Weights of a small GPT-style language model, trained from scratch on English Wikipedia: width 640, untied embeddings.
Each number is 128 + 32 x the weight over its row's rms, rounded and kept within 0 to 255. Layers, rows and columns count from 0. Numbers have three digits each. The size before them is the row's rms in percent of the matrix's.

# layer 3 attention key, 640x640, rms 0.158, rows 86-127, columns 80-159
110:151118161152099111136139117134082159173175116182098161180126167099067145089152099101134116148091135153124133114160140188137136133142040079132179108143112103036120094098078051126172162117094171128181110097094097117086127156159132108100123146
107:164088067057153079134162126104132094121125128139153149162169144108124129090113115106101065130106138087044135104117152110107146176100171161165172089150175174100122142116155051198094129105127143097124153096122147211065120095156112149095131146
105:084171130074170137094122110130123131109117198182152089084159120150120068070150147143168154135127087115133131112134149128146137179089129094083108117128126083104142100150092136063151128109085148108122175097101145133118169130136087141118145095
113:094124114114090138081131086075149172115133067102105097084108068147147162153082147098129091144083136097145148142054049147130138213206124119131098157145133173192144129139177131139141099144133129130120150154124222077120185077135158130122166111
098:126105131087083183161103144132064110142134169150131151134119109160137129112158154135147069121104165107116151104129112125142210140115152132128124135168096099117152050165090087110105145124122069131125116148058091146131149137187090165028160110
095:115202097126072157109112137022135113161147156117159131098123138165084131115161176086142132077098103170106094105175105133134111152160093144109140122154123133118136114094182084129122115168169138128111163158121145198083138129108075082125147121
108:083163147116137128099097097170167114175153184242143149158157122172200154130083090135101130112157135132068165137115187116109136121143069163103123105113125093109125125134143095115129154121052113150143088194166102099101106097063122129109100162
106:120145138138169153199151098169118107118122102199129170159123143074105118110124126143147130135175103088122155118096103177117135138177149138186091130158183091125146142101160124121180164162111108161062174134163200144143070085153200104114123134
104:123179122085165161115107137110122093116103065131116151186125105075106166174118113120172107131183065100150167075065146126110111113035162083206113091164139137139134150152122105147134112154159100135096130126082169061100129150171102122187124073
101:089169092102144160145123118142135104078121165152171124181085106106178054121115155112118167104150147081058111170104101123157152093149101131120155104136138126116172089071089091156158086158125126144145074141087075096132099132095115120155182114
107:107081144125102157185109128083116113124143116179186145114218156129146079082121146149165159130178140069096127170109157158148189184122088092125112171050141080203155128178105154123156087144146111110091120153091095148149087131116129201159076075
102:162080139095141107120143096079111141142135133125067104156132129124110057068132081166128128156159163123102148122128143121138157155159128203163155130142077068153128125052106146132165130067131053151107078167154159168158140081146175167098181128
101:157178148089160099138155106146141123096110128162153158095155082122171186146073086087132117134141102111092120132093094134153171165122072117133100129126178167155192152132147143103174099085159086131114108100131189061083159176110179113065103117
095:200135119112162142120142105146141187126163146136153132204146119095136157138111084131159114157160136088160131112199148146096153110130162125132160141068103134083147080120072133158192116165095141142131123121109120099131111160147150113149120143
100:130114132107120147157106153090146108197115123116069099170157147105124090146123155098098043126168139080049103147119148145110159126121112140081140105169069136149125163186152131087142120145177090139170167153133100153121106159110131129131136157
111:122108143171149116102107036066128119118141102125087138124144166130187063095112063056121160154126099150134096141111126094098161065134108128157110108139148099136067125163103064220128113155068103114142170140118057153104135118106084148086156131
104:156083124188075138137144129101159141156131130163136141136136147121070165116116088090154085197150167158202094169155076181137083118160109085135209134090103151099094153095158078089192153136110095118144155151116170137129146146112148083135147088
099:110111135146124148140156206167128158165078094106178124134147109135145133093129112153129138123107090120084182109080088154178084127175081133133202087140141171140096108156126211094104137115139195210173099131082141113154102098147193145159099080
098:150123164091116106069133139113119124147098129088157179126138093156126105086172101123132153197122097145168140096140118140098100114142160077123086136097074172207153177142084138196138073172188140110163113103177096115114135074069163175124134136
104:104161138181133162106123095125159107139095175161126118131132098089152141175064156118239072182133114073092177125145124108122120152121183146138183132134134090139107094086139037157111115192120124105126132124130143131131116132105152154175128132
100:169099125124148144152148105138172092163166064095091127156088162111133109116134105123125176115128063144126088207160157115219191092147139161102120053092153112155039105142160132129116124110085134119149122112138127140111127111118122150148077106
101:156084174129156126111127115149106094148078126129136134124124189125145084177107153148148079122149160077203111187113170124154116112090123170111133147167128123134113097121182126090155172081152146092175109067059096135116138115164107106145154139
100:091096077135121181200169188122075139135112115146091086110100154093153181152174148094115133092142143112130106136136090083119126128126140125148095099112085124144117117137151105119159173173169149161181162147142174124061140142149084137103194129
097:094200163118169147151163159128128167107112145110147112146057118113134130185163146108151140078147123151100118180117123096209110095103153156125142073114146148108155074141150137145109097119158154156111080191127126138142101163155134145106108109
103:117148085124127105144127067172174141146182097142213182111122166114113112124141110161148150128055117094153110110134144171139147148199141080160157145076082107139091116206126121154085128109146149110126116139141120135130097113136099114132118152
101:100127179101137082181128120154144123094190082158150095132128122200138103109162114128131134134158135172181170178059109160124119138118171154161134067163110186095150108089100148085154129139126086152128108109153165094134153112093181175144109117
098:099138079173143118150143146144153098134094116140149094111115126130137134078175076037148108121159108188146092156117122140154081142140122162175099146059068042131151156131123157110122165188144167102165122122109166141155097122172126204110078113
103:156168153047091141089092210066131104150107177099075149140160098132129181136171093098109129159091130123128132126127153114138162150120068184116175102133125111147148104131147154175185159192126118120081070141127120122136141114145185176142141096
103:121157049108154105141158088137161109144075159168151177237131069134159103161162092143108143119115141133145139099139129143131092158110112122089146203140118161132085119173134184149176160152008101110108134134177080087094137076108097092135092176
103:128128118106072116117102154127112135162157114107130120123071205093133087136176119116113113097143137128068160102140116081103121160112099169136124137156170119155048107100156101158141148130150087068127106179098078108139072103106154185146124155
105:169153190073080069132097188127139128119143114110151104124189159085142199066098127111119124167164164103129166082096124128123188099084107095125127178107114128104149089126117156093080141114117129163139137118106095087083192115167158142124123130
105:136067119080151087164178105131155080086093137168131103141149131138117122115141060111106112200128084143123120157147111125182181143147165107145136035143110153123129103096178158134094156121067131185175118124150202141177165191162113165118113139
098:180100122165105081156129105133116126146150152123098108100120153158144097207112088073106178121083110127115145098150178132119150183135081162076082141106192134057064070176166126158082161134108099114142163140149127107124141089170135103147141093
100:161149158057142164111135148137061131144109174106183126130124140083124158096140136140128132147173148116194112114137086135099145166132096132136150138128134179115098109110162160156130133192134139130044105130125148079131093127180177120104142122
102:122131178184169124186138119111115113079124123079106138152134175126165123150143163149131098115208102171086156121173134159146118074161099079107129158095111095176175167149089155153104085145147085123099163062137083147093109092130147170158129152
106:088152120161161127134161113156195110131158159071087127172140131151093128172130164158148181138091123141152118158168137208143145121166060099107162138159130173083052104135210117141172169120117142120114085150094151131175083107136080105075115176
106:136101141129085159118111170107101111084096131136169131159119180153142122171157116117131082095115153125164139104112139114083129060101108127157111112163125091138117224128079117135153119088139130123108125132085138179169151167116094107147151128
096:141103155112145130108150106129127164090096104125134157129124128113183068121162163179183137055135126115148143078146169177087148106095138133108121068134142070091140159117135097069110075157156148134122190170134112103133098125137139077168095128
100:085135191173136155116164129143151105147100107142094146141167064108155131138121110093165116159120193133180112084124133170133165082204138137091146169082081137124165142185138131209091107055149189113123092103125167092138125121139136063177104129
104:090148152111119144194115101159123102127120101160176163139143148133212114125152087119135103072108110101104159205109150160136102048100127164102164144111102131116101128137100105103112060143107134104164098184153154109124172133170092128172145160
096:100137145146210114088125160109133196162169173140124119123163126081065128086103100115160117200154107139134137065149169148112081124167110166127129163071174115190110153169113144079139084195130146094117118134132169076179141121121131107150088116
095:113087113117097094167161133141122113124167098088121159149115126109168181185079169094106125168126141168109136151153062152194142179133112095164196138117056091061088089107118183132128178140125106175155122142162156075085137146122116148168133167
# layer 3 attention query, 640x640, rms 0.155, rows 87-127, columns 80-159
109:078157082128138106122137128125149147123165142162087182100114179117146161134124123142140103130099082087154112161123153095171156130094198141144190030107156142105156155116110149164117160096157128137138114110136135141170118112081108154123165081
112:132111155127148107175141157110059098126211119126142116087076155151139163129127179109115089169082122163156157077163140193120105148134110175115178132147133091173148069148144173128137114147159049124138128105138133168140134139110149103078081192
116:100109141160113156098098195131133115218073122172145062074118102097084070199177112115112187126104105091153039167136120186155125048187184171122118148139141142118121116173129137110157166139130137150149114119146159137242119135158170079203153062
099:137181151116180097124133121128132077137145104121130114086185000092136092120146152097147084170042105070108124134160128097135122116044156150106133160125141169159143123151120137108181150105141173116105089131146136109159116157144169106163112159
103:073179161149115167131112165150122135161165110049120064061083159107118134145158127120119160119160085101214136165160086205173148084163130094142147110136191125160127124139158088148139166125104144061134109089082146105139144149180154163094109160
111:152128212102129109115165038118163142120104136087173075086102139115167148134120175169168121146155148115127115097119140134145117080095161130112140129108049128084093149123096164101119136119101061177160138105117152172128077102138162089133191126
110:172119114108162134113130084143114120107142130155135109087130166132132083127161137151141106141081147103075124146104115147107074200093155160162118116125098153137190018092105133114134175034153100135149087133135153163158120142163089122087079193
104:082144135170112109132118143125160120144218156164086078146122098137083115096112152106039153152114140189067112155194101112120094152138140143157135103159117192107172114141159096149113138125113157115152106199135131133168151097101160099182103091
113:147125174130136089123164130149075164122111092149082121113098128115102135183108123152070169145176156093127145128166174173146091130096174156138113096113077133140082170110220143102152126134056096135126089158191088097111150116151184092141177187
106:132188181113122118101109128130095089132164153163062119127095098170081168149115135095111135122151114112098159044175110130112116128137088107122079130107149192141124105131177161064204117108115133142122107111175130165099111155074122118111168158
102:084167153113153150156169095128156127140151144155137149167087109173110144226120111167114157122219081133119109140075144073119140089069130076111132137129078138106099120041124122101130135094103098122062124085115159162124158112134144146152162131
102:127161142161142143125116207064084160159110110064090154113119147127148110117094123134118150147117089117108122133128160131130135092125090044139174122153114165160122136102133127059158092119113165122108100134121035114126153103154160118089163079
100:099129097157168099169097128107127123109101140101138134131127078145142145162154160095126180133151089140110218196113109120119106083153166127178092142154116114156151129115122128112141136116103131135151153127113206136139138131140152117099141114
111:165151153105094095144138100110097145188139169058184151164160105128193149076081115154132171165125125138146068144153107125124115101137149154121108149136105179121159104132084095135119148148101147163085130110122106142153176075171107149156100068
109:066183153076150088144165158201095089131111121153103159122116159135124114154115153097132114086145110120151147189067145159150156135164103141148157118167136131143061205129118153127060113132086136085110163174145108178165153144095134143173128109
104:151112123116086128144151128074176132120129108197082186106076169109070104160169149096178104158111113090153137108094108171165153122115115171145076095167133102042072104110104096000082168124162154130109151099147160165112103127148198155108159108
105:119103103183154135142128179129137149114083137080168060082119119092094172113164117124106136141164169117158064119134177073141163100152081149112111155142115095113138119169170178070156126121142148172147133139175153104095158081084156106129137113
101:136118062094069101142150152177111107088110147138140196088087141108100148093147134115105127121126096132125133112109173139088138117087106135089159117126092128130126127124181162158103141177107157118110122154154113113144082113151074091129175181
112:124092119130115163121096094129118129132231081156172194188125114103102124081098131120144141049140125106119140174148088069171142150127130113109084129082078149101144128094051111123148121103162167192126130154121120143172112084144103128072132144
101:123106080105065124082108131137170103130126163165146159143089111104104159152139068134112131119130113199142134118117166143123136185175058105163123187079145104086137117105163124114150134107123076098166167140127060150196195094112117100107164120
106:095153173153123119103125131090150121079215107103116161119161054123167130137121150128213140148148115142119137090155082095101109138176093090140132121145112057119137104107126132142120174119083112133164133131219107108142111196081136159135140099
104:163118130151141127073113118143121138129114123076129149106165092198163145129093154137092099144144123086122136105117122162158118110180160129141146116092117091145149153140117146063161172142067155106127156123100119086174077168078161157165128131
108:119085147103116130121118104152087091083119119063125129172093103101154083115117129101139125136123108120151129132162136138086105135130151144090166089164138158165094157129113133103147143172146144118082088165078053123120157119145107095118168109
104:118114130137178143119167171154176046146094118115134112137110114100137118146208092098137161063179148012107155117099151100127152108140196106121120131150138129191162133154090142108118152180165149116103123132155193148128160151144134141148130158
109:163099081163133147162094131122121161155128119195125094114108134054105124149140170148102188199082139149118134147152148156159172186151141119113130220144130122071158164099195099174169099084146099111147160119163110079064123127121117082155141150
099:137131072155163135146133175139153145120131117122152109130182137101071149109108099163168115168140115101136130171106194091149171138146208128120129128145169136127102157077123115150133110096142123141075145128176117141137122077056173130139097121
104:172083119110123122118098101137158153153196104143142065149130137189106129162141120117127082068132128126132067163110129106098143105105160077123089100118139158167195137070115101125075081155142137094121147187103166105095113101158157104150147104
102:138124142097155169146149107142159127114149122089104083167190129183084171092148145135140097157122127167093119162128141150124191166154112141099135138133079165158146124179093143160112090113165165159109189113146162120143116100110167104123104131
110:117133122170119158099119200140110137071061113120171145046116126139195178132107136051150103186149112110078119072185132143194173185157135103095150163103114106160197139101115136120116125113116112219140150162123120121147142137133149080106135138
107:115116149172129150170099127139092071092118154114125132128129123120115110154135167105120115124142085193083112146134126115132106167158058102128171113141147082144164117143178144119132146095102078161134070117134168116158141129176135141113147166
106:196147146066078126132143131150111111093175122147115089096096110166085129179070147197204116124161132152179133144104137060139173093118165146150110120064164053121110173065091178104130130100157134107119117158142085135118112104185171125131083192
106:135109133126045146128163110142118154173091118123099113125148117131133173132117136167208133159151121177166096188176045133171120122149125167114124117139104114155123124120153124097128135111096146146161120166129119116085083198109097124113114109
097:082124163055069101178160154142156129148157179189132093206142143104117122134125102107120126141160144140168131110159137157084159116103137116158134100113107119164143152141141172106191147114130111115122142152138095124096208157142056132130166173
106:121169131183136148112132114187144122133107079078149144127128087137101130125122225136162111126139134168082137117128131142101176137129090120144114141084100184153139134185100139130159077087155154151194134164149165133136155147128091164129140127
109:177137139084139139209175094115147115153158156117177097114191128101090148156201110132199129132124162103130138157130126144157142150155106147080124157124104162084141078140120139157114091170127148117182115089114081150114128091194088117043130114
115:101121180146119185186080165130176143101150151140111133125097148136131129122106152107105087085117117125111168095159123087171155127112115116162097155126130130147066091125104185149138098117142059114172059107119147104087096177079137112102160087
105:119121084104139139121084145140154084106110108047131069100081119132132125122111067171062086126158167113149131096123157187075181051157086138126165131122062138172098131166105165173182129138169134104115086107122161147149107103179133170103138154
099:136111145124134111133099153107149137127209093101138181179066160121090081103205122063190132160106176125078128162086108152130147102170162081188138145175116154207153122090074111108207110123152134108120158154198091121109184127114145181129161127
105:178071063123130080068142090142089133137098141105142051138100114116096164128105161101172149162206184143120142098205159174144095171193153156123145193147194140160110132159118137123167110104121150122132132137123099097080076137077136139162123067
095:123143147042105199166193074112119067078113151125099103145116179176127135126104161139132152151112147122132170103087188179130126209128106101122099090070117120091104087081085128128131055162087138149160134176217194172060133162117109174175152075
100:080130132141143101088145140087150137109119125131142175095153152137156102143136107111129139183125019134178071184100132101131094192184133158059116108122177113118174146121151127140126069166151099160129132167105124179127150158110192131166066135
# layer 3 attention value, 640x640, rms 0.152, rows 0-44, columns 80-159
106:125124105086104133067186140107178182150154163144120131185190186049134132114110097137151186124151114080128152138177180083097123127116180175091074104086147098075115180111097161127118101091074081124110123169070122132096136145158057152067179176
100:116097137089171115166140129140190037129134151122157180063162132142124097137146179121096183068121218138117096126138141134094129180150147098114142083137132172151132050146135123196123104105160125163129101132165073147158152118141151074144111132
105:133134168120144054109207087114160131185112139116169115067087103170127149119136111129066065118063112117119185138065144176079145152121151154064169176083106160162097156115114069140108119125131163170094159181100142141139142141111073155093089171
108:078126109135156152080096128213087130093070060159163105161145158107114108090134128098132124217158138151131153124060190115118126085125140063150128122099155081093074145117174104099140126153145155122150140064169159148117113118069136127167099111
104:142159082106151132114144131082128110183135158223127140106126150102096125072123113057096137095125092152118117163174168158169105103070126082103131096200155116153107115088139056110067121159090087068140137122142103148089151188183134125113152128
096:180099098180121132126112141152154076148164132146105212154092111155081133165134159124098191153108161083127133155125113185115146128170177131134046114129148070141078102086141137196162199006078084084130158136128078097040091138111085092134104073
103:112095148168122153198104131117111111107073138094095169079145087154104109068120124094100105132149139125090132148117133077144158187121164151205165130129113134072114198117184087140128191100148098157178149200092147118133091129174146190117101142
096:172096102141139142162167143131151097131194116127113123097088111133117145126131140110136086140064139104140130096184057156085123100129079103085128194131104145184152124137155140171149142148082105119122127148110155118193129119096169153103113107
105:124142143156136066181183073172146159138105147088110133122078068146062131133127120133063117107111125128102193193180113152129133097166149144196103102145149069134140164145171125137103133115155159082094124176167053095183156086101124139158145098
098:088077106164136144177120109160161113109113143083142096130178064126162062158127139138107148147205111116141106150135135148118116196103107143148198137147146135109082134092146109113169155140103089128137076115109114133172110191142179156131137183
107:173151207133137098120116221170109116133145124093136148118135086141160183088132185172094129185122159118084094141189103112103093103120125144103162136127146124175161121131165120152124167117121106125118122156160186141066168076148095106136116134
106:078147092150054150151162104126163119131106156120124151104082086158176161141091091127120096124111157176177161088163093098117118179166126160154170146107103174147079124105139128144094104124118138182108098133126187088148119133124061145133164089
105:099127142144107067153138076133099123087119145111116127181130135115161127140147150135094144167106131136160110101169058133194173144085109080180162121149105146151163104055167098161156084121141106082196154188179144052143103097055128103084145135
103:141101111118183099110198147096130130121141185136127135151112134104109090113124093091072160139198145170140131118168116166088116117159112057107113176125163147105140131107170131132150157112164159098142105129146167150153132141140137093148118113
108:142072148145135131095130115082122076167166207134125091188083155133109057143140176139119135103193135123155144174136156127133123124169101129135147113107116144040119214140135170152109111189196112134133128089089106175150048111167114191151158103
107:088144112101150075117117144070129101111184092172215179133068162153130104122136109071097155114176078174124104150124090132141113133132058120192094095144097146103122090051124150102153102083158087138135120159125127147061198170116122123112154134
096:101079118063090157091137143179182186119111114129147166146132110090109110142139157116099091162142110115108081127158156093161167132088065081125081135122094084101105108132139140140194145131128089175147164150070093144086136130137099069119129130
103:098147154101108173123068155154171102119138166161199174147112125173126156087123124108140085088131076176123084177089152113117125085170150145110085163144186145107157153091108147185130126094099184099092081088095122123189099191153111144161168158
097:107144108073185055119097191131140119086172129164068152100146089110155125187117143099112174106112051140091084110202137211171112154142122102125161191080085183162142089117111130134097176160101133101134126120090169135135106127106095199053144149
105:105100123149131063113106130115142129067154153114063089163176162137121112091168126074224139156087170116139107070163074171151068127152119173113174134141114093130126113082151141084125104131106077095092143154152165089118172114153172122104162115
106:111169100119140109108110180108129100139166189120077135171087158136127123154158139079111174088119072173063130202153178150127119144120108123127106167095166095114142163098146169140058127162182130135088057086141088138077055141162144169129066068
108:141174207208103129126169190152140117096203163123146155165139116189124049134138164143129149156100169186159103117152092117104128117132125107127127115156147140130090113120140168141110130149125119137104161145168167131133206109134160081146117140
109:164144133195189104117155146153153168138172187099134108136158112184084149141151134130129099101090164095115107107121137190181158121114105109130098152103166184167139119121124142114149141118154089099100104151132148101085151101099075138125116149
105:104124150109137101168130130135159095124146112132107205146098100117121100097110124190176097172130088162186137140103114170139173067153155117151128123104156160093105104180143128101114135202171133127122096078129151102084132126106043128157126092
109:109139149162100163119109125137118115124146098143160083141109131145154188078110127155134179163151150172151128071163062115173111118143143140146081119132136143109195093083173119096156163096156141138131131160162116190151124122150140174099120122
100:127109171176112123105132068144130113142137194117125115134101086070079179117141136134079098143114102113173137111113126149076133169155121064054089152161088194236139105106143144142148105165133095119140148123032115192114095115077133169155108139
106:220120169094116098112110064097172086114146156165116143140131078122086133102105170074113078149136194068151114202205152162092118121082092123139100135086149197133102148158120137118141162131057166089148140106128147150085109087103141151038177144
102:142147101147158119175084192142128136082139152114149115126138124106174167154103223128137163108143158146116069179084082157117146174106177139129183103153131155208079112126136157136136197176064096116145088183166136164148107156139169170144172142
104:096125123123126171180095120064105142121099130136111137102118099135112132088117078092159066110111127110168109139168139091064147117074132179127177154110126152173124055121148087180081086110135160174174106174061161125134153127149105162077112165
100:107074119114131144131109151090156143145123123101110064143141118121090135092115157119066092151145098123142120131128072089165142078120150147187164142135126148083161137092132169129160087145096099156090112055103139137146102068098207078152106145
103:162098076174133039111191120115191094108142123154126157149095127124066151080105138073069125194130101170128181173110138164169119114113138147170116110119120174157117118127212089145194131156179128065161115206107127137190121092157130113094114115
100:066094114170099089126147124136116172147136145122124114174115125156132090118083011123092117103171116136132174137114098142101135130099139173075101131075120156125124083089129038148145125143134095140164105126141123155106098116097095095155136108
106:097098162110131138176166119123117140124105112153127187114093110084111153114147147114010078139115133140122167104155137104134136082068111077108113127098125107135082185102159154031093134113172094138151136123077144136069147187098081181128122113
103:150129083102110135144144146107120100144114070146109090097089071140089144142082166079108127132091091162162089145150085121092166156085110076181133161115107163142128076132137128127119122135091136150148197108214096165069151153117149083082154129
106:135115172144167087105119134161142124114177098147108105165156187138145165174112160144171077151182130149161160134103146084107153098105121167065174174200158112125117117082137173128085178139121138126161129048131122160141103109175163090125113112
108:168073167113134140084093142120155096153180134154107091110112140151144116160139118082109151119127019135105130154137117117132162134147162121136113163103115123108103118170135083102094176102085066166129134155149143128181098094113122159171144078
099:139130108143106104120208171064084138115147112103167137149108157141147148126165133116100118052070201191096102117157114119042126170167127161126122061088101134196186142165127091106177138143106191161163149163118121141208106090163101143072141149
104:055148125117126088083119155123151127105122207139141099096178138114151144124171089093115134090176121157071171124096134103110106159101113138103095119147127162114087105165095150129138134123158129099097151158171120171111102152136178097067166122
109:156111111108106135090146135091179134064048155149122119112153124104134107177122188113136134124111130133108083138105120168107093148137103125131096152196065100156096083104157163108123105176141125174107132140143153030044126128122110088077149101
113:150110111099135071162180122101124147100128188146145135091097107122125130157064189070136145121098135101127119155076113164122166118157091105104186097134109183164151086094098158106094125176133116090126143151157139151122145095127129143065208134
102:116162149064140140071085104143093124136153139123163115158148154188027123115099158165222146127148109075108110134077174099141193118078098141112092157102104128121134108162133135154161198105088162078117162094100126150139159158219152178091114091
098:158089159165123161204122147144072105146158137118167126058164147133102140124092170171166097131153169102110112089167108107115114088112161118039126125142113120109092090096162117169091130153137095195190149108142197126091136090119192146069161125
104:092137131119104118134160184127115148101142159151160113098156167132171152147167126131144158071156117158096135149144174144115108111139221116115129206097132163105148074142126080141190133191147124134145154124127188146103040128177162091093144119
103:103159120158151147157117100124158145175135099125119135187037131173093100080132090104117120166143132123091132131153194117111173076137058096142113125148168110124145103125241134127132165090160116150136170088047165145132127102120144180152119130
100:111125147138101091137139153081130092086158136053053118133140173132131078120075082073075169189118159158151051152069166101074186099093118133096101140120109149135112136092177123134134122081154122128149113116130143088114155126146086139126148159
# layer 3 attention output (transposed), 640x640, rms 0.145, rows 0-44, columns 80-159
101:134121128199123174175132136055078112158146171134138114133156146140136131178116138148141156129103130132179139081115144119129121134148140133151155082162118138113163126090178077140073106180130118118107108120113135099111130124083163120089143148
097:182101113141124098116095097129119180153168155117142130088148081133187061159150134136117128059153135129073183107131115147108099142155116145087152141127139103136128124104090165116100159135147098154146087149127148125114123204164138175204132103
104:081105115175154125102153108155160182153101111167119152095164092104152130115141122135090095151164079080146166111178127148086181134153109135114146132102141164148063109172148155108133148137123163127123151128135149100132124092117117133161164124
103:146108165093111221120089150075087118128124091103136130059103155160090131126165081126104158161156134157101168107111155198153170152086167149164159096128134156148132039157105124142111156112084151112132137138175117153104169114129084147171168109
097:154134105137114155123136105131068142137126158144133113096134149136128128054132094117143085100142099043144110129132092157117142183136098130127173094114136159170112127099136163053158131158100115155105129144133115178143121136125168130161124077
094:114123155099144079122138147163122105160151094120133153086082079112125155178172122081092153147173136105152105121129063122090125118118118092130103119074151149109164150152117158191098151200180098111093101110144107114108133164099112124161123104
098:140152109140081115124162144139117163126141178163038158084123145127109136099149095145143134084116122094093094121182155170136174116115115132143111158113177162124136191127190161130172162105172145091117127119124161165130206122137145126181123137
098:144100115073134054155149145098132104115072150129126137142201115122110103167131162092111146136140183129188130165177082134153159107151157139116149139060105125105112119122095152162107113121102142098100160138150086120167137122190122102181089158
102:129153046106120118154138140170169134143121127104127214057108151190158099134117124108099180126113104195151131095191168136126129114143113123091114116100142068167092098160105148131109139170130085136135088134161133066124123142142142161097085160
099:173071155108080101135103149118130095143150151095087139117121118098078154077099161167159122039085072099079166134120126098122132076125131140117133122125174163111142162121125145077128098072147196136092121128104149118067156145183140112098112169
101:120111099118141183135133151069149107157107107153155176130157150163118144076137148067095137142109100091120078088121109136180125130139056095108136142227135099192149123088150142085127115140160134144132086103150152102113118129162138125041078108
102:160116134131133164164158135178149120142180111167075138149142145149106139088149132106121134105117180082101157094120150120123094205137110100089082163127114161101172127134111139107149144128190134167138135079112148118127159161120156104090141094
097:133097157107169116179136168098095122140153127102146090090112103179082145112098184153133054078141158101173057149122111138120144130183103166123119172135141126103179124155093083111155121141115172181128107106147113113121114138065131156161087089
101:140099162112179138132120180104083134133125081132105085154121122125099139152118040147174094096125114200141157167145105175146132093169164195131097145172067134208121092110146162122123135113106115182129182125098135137170099121180165149113167104
104:130124124104188135144129161146111132105131149148125176105088193086131169130101085122104125107082138154151147126140129044157169134109181199095150155127145133135144112086155113041067136066112069066091115062134153125139112118188120127120107193
104:156131121193103156190185122075096162118125138132116179170138117142146102085155111124157079107100155129155066158097123113152129154060081183073148104104110131114135115092129124153126094135119126132114112126155158159153090111112123123096098103
094:129096146133108160037162116052148140103155141216098101153115108127102110133107171117113176140105110131124134132168095135142113084109148111154102122188153129151071080163145142092102117108092138163174140089114110164066127148113103065085144093
102:238097123083121145133079161127076122128171120148081102150140161129128093138064128141113113108111174162117084193146167171119116090182162163116148150075143126091097090081109133115069177147095117125097054179100134136113129087148083130117104132
099:088105131128117128115133090155122106126124122083097093181127094115148152138201101110148122108131089124091103151094143175003134074114052095112213152098164082122211127118126124143138159115164155128100116087094123111117192128188103104134105099
101:156086093116132125088174084075130147128208171111179062131110141175128149125062181100150118190105139174124157160132134127119059132109140130110118189151083126149201132137132153173141111101100112104140087110139178098163125106130176148146100131
100:125175081163134106166115141134059144076114122146125129166118125086109178130133128088137074145161127124089126147118191170075105147106133152085163102070111112160154110155155093118152171123073124151140139064122133167132116093155119128105178177
097:135055085076135131130162125121121095109144083112114061142110125168122157130134117101141141187121105133153078175135110083134137115142144138119147138181122126185144098156134148179094125143131121097103137157098142151169136181125095074107127046
101:151134147057108143141076077095146127133082112129114162091133074108154159146128103169061117075109130115127110116128147116092196131171132173131079115141107125109101157058115132097187115084122172134185090224122089136142124101139106133142104123
098:122089137110186191088185075102072121134087168197125127119123152118100200087145149114115118134122108054083062085132126020154168104123127089090068104145121127110160127117127123132125176137164147138108142130143100089098148172192152117136135153
100:117135125131164179139130131142095114127107121128131074123126108069146104189102132093181132148136088120093131145115122167132149153128136114101135128109108147166200111171160150183154125219105114147107141168189163148141102128162167109155170051
095:132216155116127097109110177125067157110135141125113116124164127076074150178161139124120098116097078099125127133113180162118129118110121132149155085135181131184140080112127121132159128118140140118104211108126044135175112185150113114177141135
102:128169160175145221197152101161125112076099185105103205142168141140154131150125109168146125089104193124177046192064102094196180099148117096129086158112167208113083118082085096085091127114172102107114182086164113143105119138144138092142103149
101:109089142140113093116157113116121127129155128055179106071121099152096153137157091133131096104084122071116150098162094129113132149133152075149121094134128125128167097130128111175120134157102145150124100195144198069139095114163098147100109066
098:112170115133118154134102078184122149153045174118098125173127145127111141131130102150083119102149154152098126092169110074128130129141089108134149076062153142131102104113148122139121090067092114113157142159121072105136102127126099138077177121
096:111081178093162101129169156127228091143171118164140170159121161115133163113063205162101154188113054176124104063119118144136111109177128160150089112169153152136119145144084124142171126060091083068132113171134069105121119121102132180123071098
096:155132098135115155119147138126082167142052135108111171113061103123117077171081123129167159077110168132096132091109140145166103131092100139126191121097138152111163134135110114115113139112168105178182141107122113106102131123134116145131091087
097:113101120151193156109133113175105101147104081104129135150090132155103126104153144151147156151141100101078048144085126140118060154175169159112095123092166135093175107092093128134071113175160108120162123219154145157124120156068164150152076153
102:156115092110117156074177116145156142133152097156061151094183121082113159143148137148171136083112102151125169124099129128174168125101091121110151085147158108168112106146118133136118053096172136112143144108170135186148138135165103162111147171
097:197140167172114107120169113089124168137134111090108109152098110136138109131140156126123201188121103116135096085137105102151068171134132113123170142157114130114130097162126153150160156051131134116107168147118113087066127137167067142102141122
104:067091135177164113097114080093133087118101123128141153138088111117125072152132132066145135089176099115172079152121124098107097159080075123149132119161104125139075066187166168091141112109194134151139107121133155146158161199086112103137124130
100:184149078128127106092084113125118177088140120112167152161080170172116101110121136115121108060111097137133146132163109206080146157118162174129108083051110130112083133142179132112137124157167117201093159198144136102119098152101132162090110171
098:097106117163114152088131127076163146152072092064150103120128101108103083109078134183132124085157109144155103140100159158136085145157092132114162133083090155140068123158153140104105083152095116189183206126098148134152142189071117145048186149
103:112143165146090113095132124096126099145071132086138150104136125103138143171135159141186155123105099105150200164153168081135110162133116118138125091088170145126131078168147129119128110139136176092122153176129083108131203135134098138070089090
104:140109139131122060113125186120111086100120115071129172126122162144131144126111101142210148092091139154124111099155135145145113122143102119153103202089123175114115099177141158132148104130083149110094171116096083108066114089159096136204132094
105:128151129165162085122105094146192136112142106094121129194108126159201156129112142087076167113134107108104151107119128103095099093133134074117136101123077113111088110108068137147108143124129225163084075127108173173125142091138141114163075124
097:149104106114117142143083186087145159114088168084129144110148174133179120174137159101129105175096113101122101099053126095172148133117146106185201144136203118100124087112157095085104110119083121150198121129154113135082089146108110179126125145
098:118078129126178078097123124116061136137086125111101085115157131089122114140084134091103148141109165160171120132146130080104089121148131176123149108185119143136157088134146162072148108129066117132149173109134160126130157140147079134108145134
099:164138127186151102114136094143112164139078176146131112160089108139125117165118125110124172140150185139077152170186145150061167153104140104126069179147148098197100087119186148187078096133136034120078155127101167088124165116101107152118101143
102:076113125120096164135051157114111130116087145119129106125095122121126134170121132072116149068098115131103109123124082125163151147108096123138092137124132122177107167155115150140128077192063123194166147151149094175103098149086142126107054153
096:127092141135069113176145127134121175140227100151144164137119150132098129132148101111110119166161190118147126145172131107128116127137174155179163191138120082107154138108140064130133134128092103106180101123125156178089136105124151104140094153